{
  "n_kv_head": 3,
  "norm": "rmsnorm",
  "norm_eps": 1e-05,
  "rope_fraction": 0.75,
  "init": "orth",
  "init_std_qkv": 0.05,
  "optimizer": "soap_variant",
  "lr_head": 0.009,
  "batch_tokens": 32768,
  "doc_mask": false,
  "steps": 5308,
  "dataset": "wikipedia_en"
}
Each number is 50 + 12 x the weight over its row's rms, rounded and kept within 0 to 99. Layers, rows and columns count from 0. The size before them is the row's rms in percent of the matrix's.

# layer 3 MLP up, 192x96, rms 0.147, rows 59-83, columns 0-95
098:36 40 61 67 47 56 44 72 80 43 67 65 70 71 46 41 42 38 58 24 42 26 72 56 44 42 45 59 33 43 52 57 52 48 64 31 38 52 37 39 53 42 62 36 77 52 47 50 57 66 32 36 37 41 66 49 22 52 61 49 39 48 51 42 30 48 58 46 38 51 39 52 53 52 53 39 57 55 61 49 73 49 53 60 55 54 49 48 50 44 40 54 37 43 65 70
096:48 48 39 56 63 45 71 51 45 45 35 57 38 46 70 63 53 64 58 67 51 58 47 44 70 57 42 53 76 30 45 53 43 54 44 39 64 54 28 40 43 60 64 51 65 34 75 43 48 58 39 56 61 56 64 48 37 60 51 30 57 44 38 44 52 53 54 39 43 62 46 45 47 02 45 23 53 50 51 55 39 62 55 52 37 37 30 41 55 62 44 55 38 36 30 50
100:31 47 51 31 46 45 51 42 38 47 51 27 43 56 49 40 54 34 48 51 49 72 52 71 29 65 45 52 57 55 43 57 31 41 60 61 39 61 58 39 57 63 65 58 47 31 54 52 57 47 66 42 43 40 50 53 52 32 53 57 38 61 60 22 40 56 37 66 55 68 43 43 20 38 62 42 54 56 57 46 54 69 29 65 35 51 44 09 46 61 47 36 35 57 45 58
115:47 71 48 43 53 31 38 48 50 52 74 41 47 62 53 43 24 42 54 62 46 61 59 33 68 48 39 46 66 48 53 56 47 51 35 52 46 29 56 54 44 52 48 57 52 37 56 37 35 82 54 26 40 64 81 44 48 38 59 31 46 60 62 39 44 53 45 57 62 73 73 46 37 43 34 45 51 75 54 55 71 41 65 42 47 41 48 50 61 48 58 33 48 54 55 27
094:46 64 30 44 36 53 64 64 81 56 54 43 45 72 54 62 54 40 61 41 74 54 52 40 49 56 53 69 47 48 65 35 37 37 44 55 48 52 33 47 56 56 52 38 81 50 46 58 45 63 49 63 53 39 38 45 65 47 29 47 55 51 55 60 41 66 54 76 60 42 59 51 48 38 38 47 45 54 46 60 74 38 30 31 22 37 68 46 60 50 61 65 62 30 48 45
097:60 27 55 62 25 31 43 57 61 54 42 56 58 50 55 55 32 61 55 55 51 35 42 46 38 42 38 58 31 35 57 28 37 52 39 56 52 53 75 38 54 58 58 45 41 40 56 70 49 65 38 58 79 41 66 31 48 70 46 55 59 43 35 50 57 47 46 74 65 44 27 39 44 59 59 57 49 43 71 24 51 50 40 63 38 50 56 47 37 47 66 54 42 62 73 50
107:44 53 53 78 53 43 49 60 41 54 69 48 52 55 46 60 57 58 70 57 51 47 39 41 36 69 56 36 51 50 48 67 57 54 55 42 53 47 51 59 59 62 36 54 55 63 47 23 56 43 63 62 45 45 52 62 36 43 33 24 47 49 57 38 44 63 58 40 56 57 74 31 56 62 73 52 59 52 64 63 74 62 54 70 26 53 42 38 78 69 46 27 39 65 57 34
093:64 55 57 48 47 36 27 36 38 52 10 50 63 57 54 54 48 50 66 31 47 65 44 60 46 46 56 48 55 41 56 50 42 65 45 66 41 63 56 38 53 41 41 56 28 29 41 45 55 79 34 52 31 56 41 67 29 47 50 36 37 57 68 36 63 61 59 19 50 46 71 46 45 37 42 71 41 50 47 48 51 50 46 59 43 38 69 62 55 58 52 36 52 39 61 49
093:36 44 74 56 62 43 27 50 36 62 50 52 54 53 32 65 47 60 61 61 42 45 72 60 51 48 62 45 69 26 53 61 27 42 38 46 28 52 54 48 57 50 62 52 55 51 59 51 36 51 26 58 46 36 36 64 29 50 57 34 66 64 49 40 36 64 58 59 49 60 41 64 57 54 60 67 35 52 53 39 52 59 45 52 39 52 47 73 73 70 83 52 52 39 63 44
092:65 34 40 62 58 47 67 72 64 48 57 51 59 52 70 51 63 57 54 43 35 29 49 40 39 48 41 66 53 51 36 40 34 48 60 29 48 60 50 45 67 55 24 53 68 28 43 35 65 21 43 53 47 36 60 56 42 59 57 38 37 58 45 82 50 58 53 62 37 52 46 60 41 56 51 46 80 51 44 55 45 47 58 46 50 47 17 47 46 63 45 48 63 55 50 67
090:51 55 79 43 48 48 54 22 41 27 36 44 53 55 76 49 69 39 58 35 43 29 58 44 64 51 46 35 33 35 54 58 39 69 65 42 28 78 40 69 68 50 59 50 41 39 61 57 84 77 54 49 39 54 69 32 48 58 38 52 58 46 44 47 61 70 54 65 42 42 50 38 45 56 53 51 57 40 62 54 50 47 45 49 45 48 44 53 57 58 49 50 45 48 57 38
104:60 47 73 63 37 43 52 48 46 44 54 37 35 83 45 41 52 49 41 41 37 46 44 54 48 40 54 46 32 40 38 45 55 50 43 51 28 80 26 57 65 58 72 50 57 76 60 42 46 47 68 71 59 31 40 34 31 45 24 50 43 57 50 54 50 41 44 46 48 61 32 63 68 55 48 35 62 51 43 43 35 46 61 43 35 50 66 29 48 56 45 59 36 65 52 48
109:61 41 58 36 66 42 43 49 28 49 63 51 67 50 72 48 39 58 57 57 32 38 54 38 49 69 55 40 59 63 48 28 25 56 38 41 52 85 51 50 59 67 54 38 48 39 60 55 62 51 55 53 56 48 45 39 44 59 52 72 46 65 44 75 45 32 53 61 36 58 44 46 68 42 53 29 48 39 42 31 57 69 49 57 49 39 43 74 71 32 61 69 54 52 44 56
103:68 43 64 51 34 39 37 47 42 66 47 59 59 20 60 70 68 43 50 43 55 48 54 45 50 47 51 59 53 38 42 42 56 47 56 39 61 38 51 25 37 54 43 53 25 48 57 74 71 51 47 49 60 70 62 58 39 55 52 65 46 42 43 50 59 50 45 30 80 47 65 85 38 50 56 74 58 60 48 71 54 38 63 62 68 45 42 39 53 32 45 51 55 44 47 41
107:59 58 41 54 45 42 44 58 19 47 56 70 74 31 48 64 45 39 49 41 51 67 47 37 49 53 62 60 66 64 58 31 70 31 48 57 72 40 26 76 49 45 36 43 56 52 32 53 61 32 43 46 54 53 58 40 56 51 44 64 74 31 65 53 36 49 36 51 44 53 60 31 69 56 39 49 52 56 43 56 43 51 50 49 47 46 33 69 53 71 58 46 30 41 38 37
094:56 40 36 60 74 45 43 54 28 55 55 35 41 46 59 53 43 52 51 76 68 48 41 51 50 45 62 35 38 70 41 54 54 28 62 67 39 46 52 46 50 28 29 23 42 66 49 41 68 36 25 58 55 65 55 50 47 44 72 47 57 63 43 22 34 41 58 68 31 41 52 54 38 50 63 40 48 56 65 59 50 50 47 61 55 48 70 51 42 59 64 62 61 60 51 64
107:41 61 49 60 65 42 56 66 69 53 48 60 31 40 28 18 44 58 52 39 59 51 38 49 42 43 45 35 41 59 42 43 53 20 52 62 36 42 55 39 38 43 49 54 76 60 49 67 54 58 45 43 38 56 51 46 31 35 62 40 48 46 67 48 60 63 36 60 51 44 65 52 38 59 42 45 89 61 67 55 61 25 49 46 48 35 49 26 47 40 57 46 40 39 52 56
091:31 16 41 50 56 55 47 51 61 64 57 65 60 58 49 59 56 77 18 37 59 50 48 47 35 53 62 49 46 53 73 51 45 54 44 53 61 44 49 59 46 53 47 47 42 59 40 59 69 32 45 60 57 55 20 55 55 34 36 52 72 44 35 37 60 32 59 53 48 31 49 66 29 39 46 42 68 44 50 46 57 58 69 47 72 53 61 30 42 60 59 40 42 66 50 53
092:56 46 36 40 63 50 74 43 46 55 46 43 39 34 30 43 40 45 50 59 69 40 43 55 39 38 44 54 20 44 47 22 49 39 62 35 45 61 56 50 42 49 25 44 57 62 64 49 33 46 67 50 57 66 66 56 52 49 72 71 53 54 39 42 59 47 45 67 42 47 66 63 53 47 39 52 57 46 54 42 26 63 41 39 61 21 53 61 45 15 48 39 53 53 36 43
091:50 50 56 40 43 50 63 70 37 54 55 68 47 50 52 47 50 51 41 50 61 55 47 58 61 40 46 56 46 43 72 28 59 30 62 48 37 64 29 77 50 47 59 56 46 46 22 41 51 45 62 47 47 45 36 49 57 43 64 43 45 62 31 59 63 53 54 51 30 69 60 46 42 45 32 44 67 30 40 40 32 76 62 46 52 30 45 49 53 12 32 33 43 47 45 64
098:40 59 41 49 49 55 52 52 54 69 49 52 38 52 43 31 30 37 42 52 56 44 47 59 35 59 40 41 54 57 35 53 40 40 71 71 39 67 51 66 46 40 50 72 64 59 68 67 39 44 43 40 45 41 45 37 24 32 58 57 46 49 77 66 32 29 57 51 53 25 51 44 47 68 41 35 49 69 51 35 62 47 35 66 40 40 46 76 57 43 68 48 50 43 40 38
102:44 36 38 46 50 74 47 61 39 50 41 44 35 33 29 67 46 74 35 45 67 65 52 49 50 57 99 57 64 55 53 67 46 61 45 62 61 47 37 61 61 51 56 59 30 39 38 53 48 66 51 70 62 55 43 57 41 51 68 29 39 39 53 62 55 57 56 39 53 44 51 61 60 42 29 40 38 34 41 47 42 52 71 52 64 63 43 47 43 39 53 48 53 36 60 64
100:63 41 54 36 39 45 66 67 58 57 53 50 52 33 27 60 46 69 39 26 48 56 58 65 41 46 45 61 38 45 75 32 34 57 62 61 71 47 47 43 49 70 48 52 56 51 40 64 42 43 63 62 56 61 52 68 58 53 35 44 45 50 41 81 60 42 55 43 55 46 54 57 63 40 54 49 37 24 53 49 57 58 30 58 45 49 61 59 52 42 42 58 37 81 76 71
108:48 66 45 40 52 36 62 48 60 60 44 76 58 60 64 43 36 45 61 49 49 36 62 24 58 38 39 54 59 54 43 78 68 38 48 58 57 45 47 23 60 55 60 45 64 52 52 51 38 65 49 59 22 62 50 46 60 37 40 52 80 44 51 37 47 55 74 52 46 52 58 27 42 48 33 51 49 37 46 51 71 68 63 34 36 56 63 61 47 68 39 54 67 44 61 57
096:64 67 41 57 63 45 47 33 53 44 52 40 50 53 57 62 49 51 43 61 59 63 31 59 68 45 43 41 58 52 59 63 58 66 70 42 65 53 63 44 58 52 65 42 41 46 32 41 49 19 60 53 61 50 46 55 67 27 28 53 63 52 55 69 63 41 28 46 47 30 31 55 47 37 39 30 55 68 66 64 35 62 48 65 61 53 54 57 41 81 44 40 30 50 40 49
# layer 3 MLP down (transposed), 192x96, rms 0.128, rows 59-82, columns 0-95
107:56 48 42 25 55 42 55 34 36 36 25 42 37 55 65 58 55 46 64 61 52 62 43 38 45 44 51 52 65 45 54 38 47 41 60 86 28 45 46 51 54 49 62 39 40 48 68 27 50 39 60 49 73 43 44 34 78 34 33 18 49 55 54 57 47 56 48 35 55 53 60 52 51 67 51 58 36 39 44 44 47 58 59 37 35 64 60 43 58 43 46 54 62 59 23 57
099:34 57 59 41 29 59 49 64 58 61 54 67 37 54 35 54 32 36 36 75 48 48 58 59 47 42 42 54 32 45 59 39 50 54 50 56 48 44 52 48 53 44 53 66 54 65 23 63 62 51 36 58 47 46 42 52 45 72 48 53 59 61 47 53 73 40 48 64 53 20 26 45 68 61 49 51 39 68 39 77 65 50 58 72 64 39 42 36 55 56 35 65 58 59 71 62
101:38 45 49 44 40 46 55 50 27 47 45 48 46 47 55 34 57 42 55 44 76 56 54 74 35 53 43 64 54 60 55 56 45 55 43 54 35 56 45 40 43 55 48 55 55 29 33 38 64 78 65 52 35 54 53 52 35 53 41 69 31 71 83 25 52 53 48 50 42 84 49 43 48 57 52 54 37 60 60 58 77 68 44 51 46 58 20 59 42 45 55 49 42 59 49 61
110:52 65 41 58 42 75 68 45 32 41 59 49 31 47 30 61 51 60 49 72 46 52 59 59 69 54 23 53 62 55 51 26 39 52 55 50 40 26 67 38 36 61 44 25 62 54 64 62 54 63 39 20 63 34 55 37 43 59 46 51 31 43 52 63 45 65 55 52 73 59 65 52 70 54 45 43 63 63 48 46 55 51 47 51 55 55 55 72 57 57 44 47 54 33 54 58
098:32 38 57 44 53 46 55 64 51 50 59 44 47 41 56 40 65 68 30 59 43 48 41 42 48 47 34 37 02 57 61 50 38 29 50 35 45 49 67 35 60 46 55 58 70 33 53 57 49 47 43 60 34 54 77 64 40 46 76 46 49 38 45 55 55 38 33 51 68 56 37 64 50 48 62 74 49 51 51 60 44 61 58 74 58 34 44 52 59 40 36 37 47 61 47 51
092:56 34 60 32 57 33 57 46 47 28 45 67 51 46 76 48 51 50 57 26 43 71 61 30 40 57 50 53 46 51 44 40 50 63 37 52 49 53 44 45 36 31 44 35 44 25 78 28 65 45 52 44 40 45 66 42 71 56 49 47 45 68 32 68 78 66 48 62 32 43 43 45 43 42 48 44 41 56 63 38 55 55 41 39 51 47 35 52 32 51 66 63 33 49 49 62
101:43 34 39 52 54 39 47 45 38 39 51 51 39 66 74 38 21 55 44 44 64 60 41 40 34 49 58 36 44 48 46 65 74 61 58 32 48 24 40 64 47 46 31 56 56 48 56 39 51 34 53 56 42 39 49 67 51 38 67 75 41 40 55 37 53 57 59 34 55 47 44 47 47 68 59 52 30 39 74 74 53 57 39 53 43 50 55 59 37 51 55 29 31 51 48 78
093:45 53 47 31 28 52 71 56 46 48 43 60 44 46 30 66 36 57 40 48 32 52 47 52 43 67 39 51 45 45 40 47 63 58 65 58 46 59 54 52 67 34 57 36 43 70 59 43 29 44 49 48 47 52 54 38 64 70 57 37 51 58 31 64 60 58 84 48 46 45 52 35 56 55 63 61 42 54 38 28 48 45 50 65 26 41 59 21 38 71 46 28 50 43 49 75
099:52 40 36 50 61 55 57 47 58 37 81 77 50 45 44 61 44 64 62 54 36 56 46 28 37 58 46 64 40 50 46 35 24 42 56 56 61 47 39 65 62 46 36 49 47 57 50 58 50 30 37 68 56 43 25 46 51 54 14 46 58 51 49 55 62 64 43 54 30 59 49 35 51 52 52 28 54 49 52 40 39 59 46 58 32 43 43 15 42 46 63 65 42 57 35 48
095:63 69 60 68 30 57 45 62 43 80 58 75 33 58 41 57 63 35 43 45 45 30 38 63 62 53 53 38 53 46 66 56 55 46 48 47 65 40 61 47 60 45 59 45 51 68 25 75 49 58 69 49 46 48 50 44 58 58 47 75 45 44 45 61 43 72 60 61 52 58 36 50 71 57 36 63 53 61 49 49 50 50 52 58 42 42 60 53 39 67 30 72 25 52 59 36
097:67 61 38 37 38 55 82 39 53 36 29 64 44 31 62 57 35 47 53 48 36 55 39 43 40 44 39 47 37 42 57 44 49 28 48 63 50 39 52 38 58 68 95 41 48 52 27 43 65 56 68 45 69 40 35 57 57 48 43 43 53 35 35 46 58 59 51 40 57 54 51 55 47 73 39 59 32 48 50 49 49 37 47 48 48 58 72 48 31 64 49 46 66 55 39 43
106:44 65 40 52 63 49 39 56 50 49 15 39 42 32 46 68 76 58 75 57 36 54 60 42 45 58 53 41 40 57 52 47 47 46 38 63 45 54 65 30 48 56 73 44 48 54 56 63 64 45 46 48 38 49 50 49 53 64 36 27 48 55 37 64 53 41 49 56 65 59 68 72 66 42 50 69 39 51 50 39 36 51 54 47 51 52 53 71 49 72 46 52 68 72 37 18
103:61 37 32 51 50 46 59 35 42 45 62 54 54 73 73 55 57 54 27 66 80 54 57 63 52 54 59 32 39 55 34 55 68 46 60 49 50 50 33 55 65 43 32 44 66 35 73 51 39 53 66 52 48 27 64 57 65 51 51 41 35 51 34 66 54 53 47 36 52 50 43 55 47 55 72 26 65 39 43 40 69 57 51 51 45 54 57 55 48 28 50 61 45 40 35 21
099:35 34 81 63 44 55 41 41 45 50 47 46 26 85 57 45 38 27 47 53 46 54 56 43 30 58 58 53 45 72 29 61 55 63 53 49 58 48 52 60 35 48 68 35 32 40 57 43 51 72 62 55 40 56 58 42 49 36 47 73 57 35 37 59 41 50 55 49 62 48 65 43 47 56 51 44 28 78 57 63 48 66 37 57 48 32 44 47 33 40 63 40 56 41 59 58
102:58 63 38 41 74 60 56 50 60 59 50 45 50 66 86 57 46 73 56 41 28 76 57 49 43 56 48 60 63 49 55 29 57 47 60 72 45 54 56 72 72 47 62 67 40 61 46 45 58 62 52 60 39 51 48 45 72 47 48 44 27 40 40 63 51 65 67 60 57 37 42 38 67 54 27 69 48 41 54 64 56 53 52 52 55 30 48 48 59 53 69 53 51 32 61 44
100:55 37 46 70 59 52 31 57 41 58 56 48 49 79 60 66 58 54 53 50 47 61 52 50 69 68 61 51 56 41 72 55 64 39 66 71 52 45 58 51 45 45 54 51 46 41 51 45 20 66 40 81 30 69 59 44 54 40 37 50 29 53 54 51 49 75 62 71 48 41 61 63 57 65 56 63 41 31 48 48 60 56 49 23 48 50 58 49 40 53 62 56 60 29 66 44
103:46 52 48 35 54 23 55 49 67 54 46 36 53 31 51 36 22 55 52 36 58 67 62 53 48 55 67 47 55 36 41 70 66 54 53 63 42 49 40 42 52 53 26 52 54 31 61 43 41 42 45 48 20 50 43 56 36 69 80 46 24 46 49 72 56 56 44 55 41 49 49 62 33 48 39 56 38 59 72 45 43 43 47 57 43 44 70 60 38 33 57 39 50 33 43 68
094:70 39 33 51 45 55 29 50 46 61 47 53 58 65 56 67 35 52 42 39 53 57 38 25 41 46 47 37 38 44 36 56 46 56 40 52 59 45 60 47 34 48 47 51 56 44 59 43 58 43 53 50 55 45 34 13 66 70 44 35 58 33 40 72 62 43 33 38 38 45 47 41 43 53 49 35 58 47 42 47 44 42 27 39 52 48 26 25 34 46 65 59 62 24 60 28
099:44 59 74 46 56 66 71 56 23 46 64 62 52 63 37 49 45 62 66 60 77 55 52 53 46 55 44 35 76 71 57 46 50 54 63 41 50 45 49 49 40 69 34 85 49 42 53 54 63 45 46 64 62 50 56 49 57 50 51 67 27 60 38 57 48 42 37 33 44 59 40 57 46 34 43 48 74 64 58 63 50 43 62 55 32 37 54 64 52 36 66 33 51 52 42 38
091:53 57 65 56 63 56 54 72 57 57 29 31 53 44 66 52 49 52 50 43 67 57 52 45 26 44 46 27 53 31 39 59 49 56 51 23 59 50 63 34 52 43 59 42 76 56 40 71 66 51 46 66 49 53 51 61 48 56 39 41 47 36 27 56 54 34 57 47 67 35 37 57 28 55 56 66 47 52 72 33 50 42 47 36 37 43 48 64 43 50 55 39 40 69 61 80
100:44 45 63 42 54 44 59 64 62 38 71 32 52 43 51 69 32 49 45 41 48 61 61 42 55 56 61 36 42 52 68 50 49 39 21 48 47 52 38 57 53 51 49 58 42 51 34 43 66 30 70 31 47 48 49 39 62 48 59 39 44 63 46 60 59 65 23 55 51 43 38 33 47 71 37 45 67 34 32 56 60 29 55 57 50 45 49 52 35 19 67 63 38 74 66 56
102:54 40 64 49 41 56 42 38 59 50 60 48 52 38 45 33 50 51 41 31 44 89 50 48 74 45 72 55 58 37 43 51 59 61 38 61 34 53 33 69 48 48 42 49 38 30 25 44 60 52 42 41 39 44 31 49 58 51 56 38 68 62 58 47 66 32 50 58 58 50 54 62 42 70 47 51 40 39 53 57 44 53 42 61 85 50 56 28 74 66 42 61 57 61 56 57
099:52 44 54 57 44 52 27 53 56 71 28 31 34 37 64 35 57 40 58 36 53 30 53 36 37 44 39 65 42 46 50 66 41 45 49 34 47 70 62 48 68 57 54 43 49 49 44 42 82 56 49 62 45 48 78 45 45 49 74 45 61 25 47 43 51 28 52 46 51 42 60 30 56 50 62 44 61 55 57 72 36 40 53 63 57 53 64 20 38 59 51 55 42 63 47 56
103:43 69 49 40 52 54 60 53 45 61 37 55 61 40 62 47 62 38 57 62 18 51 38 52 35 46 44 57 47 71 42 32 50 32 52 50 58 49 63 30 74 44 60 48 45 57 68 53 42 42 57 45 76 34 42 70 81 53 28 44 68 42 31 43 50 54 43 28 42 48 53 49 50 60 70 63 49 53 63 46 46 67 39 56 40 54 59 61 46 68 33 57 66 41 31 55
# layer 3 MLP gate, 192x96, rms 0.159, rows 60-83, columns 0-95
094:32 27 48 50 53 80 50 60 65 58 46 62 48 52 60 49 41 59 28 51 40 39 53 68 65 60 56 46 37 51 44 36 49 63 50 31 40 42 55 87 48 49 51 59 51 42 20 77 42 49 41 66 54 66 53 52 36 50 42 58 51 74 60 47 50 47 56 47 45 48 41 55 52 40 58 57 42 39 35 58 28 61 71 50 54 36 48 54 39 66 42 81 40 49 45 38
097:37 65 49 46 53 67 39 59 15 67 69 62 53 33 43 75 57 49 32 49 50 43 43 53 46 31 56 50 54 44 43 50 57 40 35 37 44 50 72 59 48 63 62 48 57 58 54 55 58 25 28 38 56 43 45 43 62 39 36 66 57 33 47 35 40 36 28 55 55 32 59 57 54 64 42 32 42 51 64 44 29 46 55 42 74 66 46 51 55 44 60 55 46 24 56 39
111:50 36 45 63 41 63 35 60 60 33 51 40 57 33 58 48 51 54 34 62 33 54 45 49 62 61 36 27 70 55 55 39 65 64 35 26 69 30 70 56 39 50 54 68 44 48 41 48 66 43 48 67 51 38 49 63 41 57 57 55 63 39 50 33 52 60 34 44 30 48 51 30 53 30 59 50 56 60 71 38 52 36 50 54 51 41 47 50 39 47 88 41 37 61 67 50
099:48 52 69 45 48 50 54 46 56 58 79 59 48 60 51 43 40 33 44 52 51 50 67 46 46 56 18 59 58 48 44 44 63 45 55 50 44 52 45 45 35 59 40 40 68 60 30 32 36 61 67 52 38 58 53 53 11 64 57 42 52 75 53 56 40 52 76 50 54 54 44 40 61 78 64 57 62 48 47 59 33 43 45 48 39 66 43 70 62 48 30 53 49 31 55 29
099:48 30 72 56 47 62 44 58 46 40 49 53 45 27 55 51 45 54 65 62 58 57 46 40 51 66 63 38 49 43 39 13 43 48 44 53 58 39 64 29 43 46 67 39 66 60 63 53 49 71 61 67 55 66 58 32 34 61 69 56 55 72 32 40 34 52 63 66 63 49 48 40 61 55 39 62 48 43 79 46 59 38 33 48 47 37 59 47 53 52 64 26 48 46 44 57
118:57 68 47 82 40 44 53 46 46 65 59 42 52 47 51 67 60 36 46 60 73 55 46 41 38 52 47 67 25 54 60 42 54 40 27 52 51 69 48 39 52 31 52 61 28 68 68 42 53 67 59 52 53 50 31 27 35 45 16 60 70 53 43 37 61 42 47 33 46 51 43 39 44 52 45 61 51 75 52 48 63 61 50 25 42 49 47 42 54 44 51 34 49 49 39 61
090:51 29 50 50 65 50 57 61 46 40 43 46 55 42 47 47 31 55 38 73 65 40 44 49 31 31 61 44 56 45 44 61 57 67 27 45 43 45 31 23 35 28 79 39 37 53 40 46 45 43 36 35 46 58 62 37 45 53 65 66 64 44 61 41 57 65 57 61 76 39 59 53 43 53 82 47 65 58 46 44 46 38 47 47 72 58 71 47 46 47 56 62 54 36 49 48
106:50 38 61 45 57 56 45 47 50 58 63 74 52 53 64 46 55 60 31 60 45 52 70 65 42 62 51 43 48 32 32 43 39 53 62 39 74 33 37 45 48 37 60 44 72 69 38 54 63 32 18 62 37 69 40 45 58 54 33 62 41 52 38 48 52 64 38 55 52 40 35 54 71 54 74 51 46 47 45 65 44 49 57 57 68 56 39 60 44 49 74 39 48 80 57 48
096:47 70 35 55 64 42 42 59 49 43 56 62 50 55 40 56 39 56 54 73 30 28 54 54 54 52 51 46 46 50 46 83 48 63 41 55 43 47 34 31 57 34 54 38 61 65 42 48 66 44 73 47 57 51 60 58 29 49 56 49 49 52 56 47 62 53 48 47 58 53 66 47 61 44 72 29 36 51 55 36 30 48 44 08 52 62 21 56 46 46 65 27 53 62 54 43
098:59 40 50 50 55 49 44 42 54 33 39 50 50 48 68 51 55 55 40 57 42 54 43 26 68 59 35 38 50 54 33 57 67 76 30 46 50 41 51 51 36 49 49 49 66 66 61 78 33 62 37 56 36 44 52 55 79 47 50 52 57 54 34 73 57 69 60 52 51 34 55 55 48 48 62 66 55 52 83 33 45 17 50 49 41 55 50 66 64 39 50 41 54 52 50 26
089:40 50 41 44 37 32 64 45 50 56 53 32 31 71 59 54 58 41 54 48 39 70 46 55 58 51 35 76 49 45 32 54 29 46 39 47 53 38 53 26 50 58 52 57 50 69 72 65 36 36 58 53 60 54 43 47 55 37 41 48 42 44 54 58 45 68 45 74 44 34 46 42 32 46 33 32 18 44 20 43 46 53 36 39 59 71 38 49 45 48 43 64 57 41 32 54
107:59 53 30 60 46 78 60 57 31 30 35 47 72 48 57 31 54 47 46 45 40 52 69 68 31 53 59 77 62 65 26 49 62 50 50 51 60 52 37 36 52 71 63 48 62 66 42 47 57 49 63 40 54 62 26 41 54 40 38 45 38 43 48 45 43 37 31 40 62 60 46 58 64 58 56 50 58 48 62 51 61 43 66 34 46 56 39 53 67 30 42 53 48 48 64 78
100:38 45 40 55 54 58 54 52 76 64 51 50 50 60 32 36 51 71 62 37 68 43 75 65 54 70 55 68 59 30 70 63 41 38 57 60 30 58 51 57 34 69 51 41 51 64 46 55 68 39 29 65 39 67 39 61 48 55 43 41 75 58 46 68 44 61 37 49 55 53 53 54 55 63 60 32 60 50 51 32 36 58 67 51 64 64 49 51 43 73 66 44 59 58 54 47
092:61 55 27 64 46 55 54 65 48 32 56 65 57 37 61 63 64 47 52 41 31 72 48 55 52 42 65 45 61 47 35 16 46 42 67 73 48 45 40 46 64 47 52 54 56 44 63 59 66 49 46 64 61 56 51 37 38 40 52 71 26 39 58 57 47 46 66 54 42 44 43 47 54 39 31 55 49 57 42 49 71 30 50 63 75 35 32 54 68 57 61 50 27 56 59 66
096:62 58 50 71 18 60 45 28 46 50 36 36 60 24 31 32 41 63 45 55 42 55 33 52 34 44 41 49 35 54 42 67 57 55 63 32 31 49 52 40 30 49 57 49 46 56 72 52 58 48 48 45 73 44 64 62 38 49 47 47 75 50 40 32 42 49 29 62 48 34 25 69 52 45 58 48 45 52 36 35 56 47 44 58 44 35 57 65 53 61 51 60 52 42 30 47
097:33 50 54 62 68 60 52 40 53 55 54 48 50 74 29 55 54 44 36 61 72 13 39 44 42 48 43 51 48 52 53 29 48 52 42 48 58 68 38 57 41 30 51 52 42 57 59 54 40 62 42 70 50 48 36 30 54 63 48 55 48 58 62 47 29 33 64 63 80 33 55 55 64 42 64 52 65 57 54 32 61 56 48 42 28 62 30 47 53 49 47 53 27 51 69 58
094:70 37 43 55 48 58 43 58 46 92 34 62 47 51 52 68 60 51 70 20 38 40 69 67 53 48 47 49 40 33 39 57 69 42 57 33 34 58 57 33 46 51 72 58 29 52 54 44 58 33 33 44 33 45 40 41 40 40 49 36 59 43 39 45 63 59 57 46 58 64 28 71 47 44 48 46 50 37 43 56 66 60 53 43 49 45 60 61 45 65 47 29 50 47 39 45
099:44 54 48 58 35 53 60 47 41 53 57 28 23 35 55 32 66 82 41 50 20 44 36 50 55 63 36 35 48 34 63 53 65 37 23 37 42 36 41 51 52 48 52 25 48 63 52 69 44 73 46 31 46 64 55 49 51 54 51 50 63 55 58 46 42 39 33 56 62 38 55 51 74 61 63 58 30 52 40 65 48 53 46 40 43 51 58 65 54 38 29 48 46 54 52 49
090:35 44 54 57 36 47 49 64 63 34 45 46 29 45 49 21 43 45 52 54 35 51 40 43 73 67 45 49 30 39 59 27 52 46 54 36 46 70 45 48 38 43 52 56 56 73 34 60 35 52 44 45 52 27 61 59 52 52 52 32 62 62 62 32 56 51 57 42 31 66 39 46 53 44 67 51 32 39 51 54 33 29 65 64 59 50 47 39 52 34 46 45 25 76 39 64
114:65 40 57 65 42 41 44 46 38 52 59 44 43 43 49 69 56 34 45 62 49 52 49 47 65 40 58 54 69 43 52 40 56 59 45 41 55 49 44 62 50 55 47 41 23 44 43 77 45 55 55 58 53 46 62 52 66 71 75 66 27 43 65 58 53 47 59 39 45 39 58 43 53 53 50 62 76 23 49 36 34 49 62 31 60 33 83 67 38 49 45 47 53 28 40 27
098:38 49 60 42 38 51 47 65 44 64 48 60 53 38 39 46 22 66 54 77 67 51 65 52 44 63 36 43 39 58 47 39 65 54 54 58 47 40 51 52 39 47 52 66 49 38 67 81 51 44 61 43 56 44 40 66 48 37 41 71 65 44 53 22 71 42 72 63 37 38 56 41 41 69 43 52 55 65 46 18 59 72 48 47 47 63 46 39 69 51 51 41 43 46 42 57
091:56 45 57 50 47 44 24 69 43 42 54 41 70 54 46 50 63 23 49 48 50 57 64 55 49 53 82 69 70 59 51 59 35 33 81 39 46 48 46 37 51 47 61 64 56 36 72 48 42 52 50 58 26 39 40 44 59 51 63 67 45 40 55 42 48 45 55 41 48 60 61 39 37 66 37 33 47 56 62 26 64 41 42 61 76 68 53 36 67 51 56 38 55 57 54 55
100:62 58 59 44 42 60 59 63 51 54 50 55 39 40 61 55 51 52 70 61 43 47 59 39 50 50 47 35 50 57 49 40 51 33 29 59 54 37 40 39 40 75 55 45 63 46 50 75 54 55 26 47 65 24 65 43 46 46 68 54 54 37 49 31 47 53 80 34 62 26 62 33 47 33 50 65 61 59 54 50 49 49 69 38 66 66 65 33 30 29 51 41 57 43 47 69
100:60 50 60 31 17 43 51 64 50 67 33 74 43 53 79 36 71 65 63 39 50 56 59 55 58 44 27 47 52 60 47 39 57 63 35 43 39 53 44 62 71 47 46 53 50 59 35 47 54 37 59 50 39 50 45 52 54 35 43 52 51 30 47 55 40 50 39 43 14 47 23 51 50 49 30 54 58 65 44 59 53 48 49 57 31 45 39 56 52 48 31 26 54 58 34 48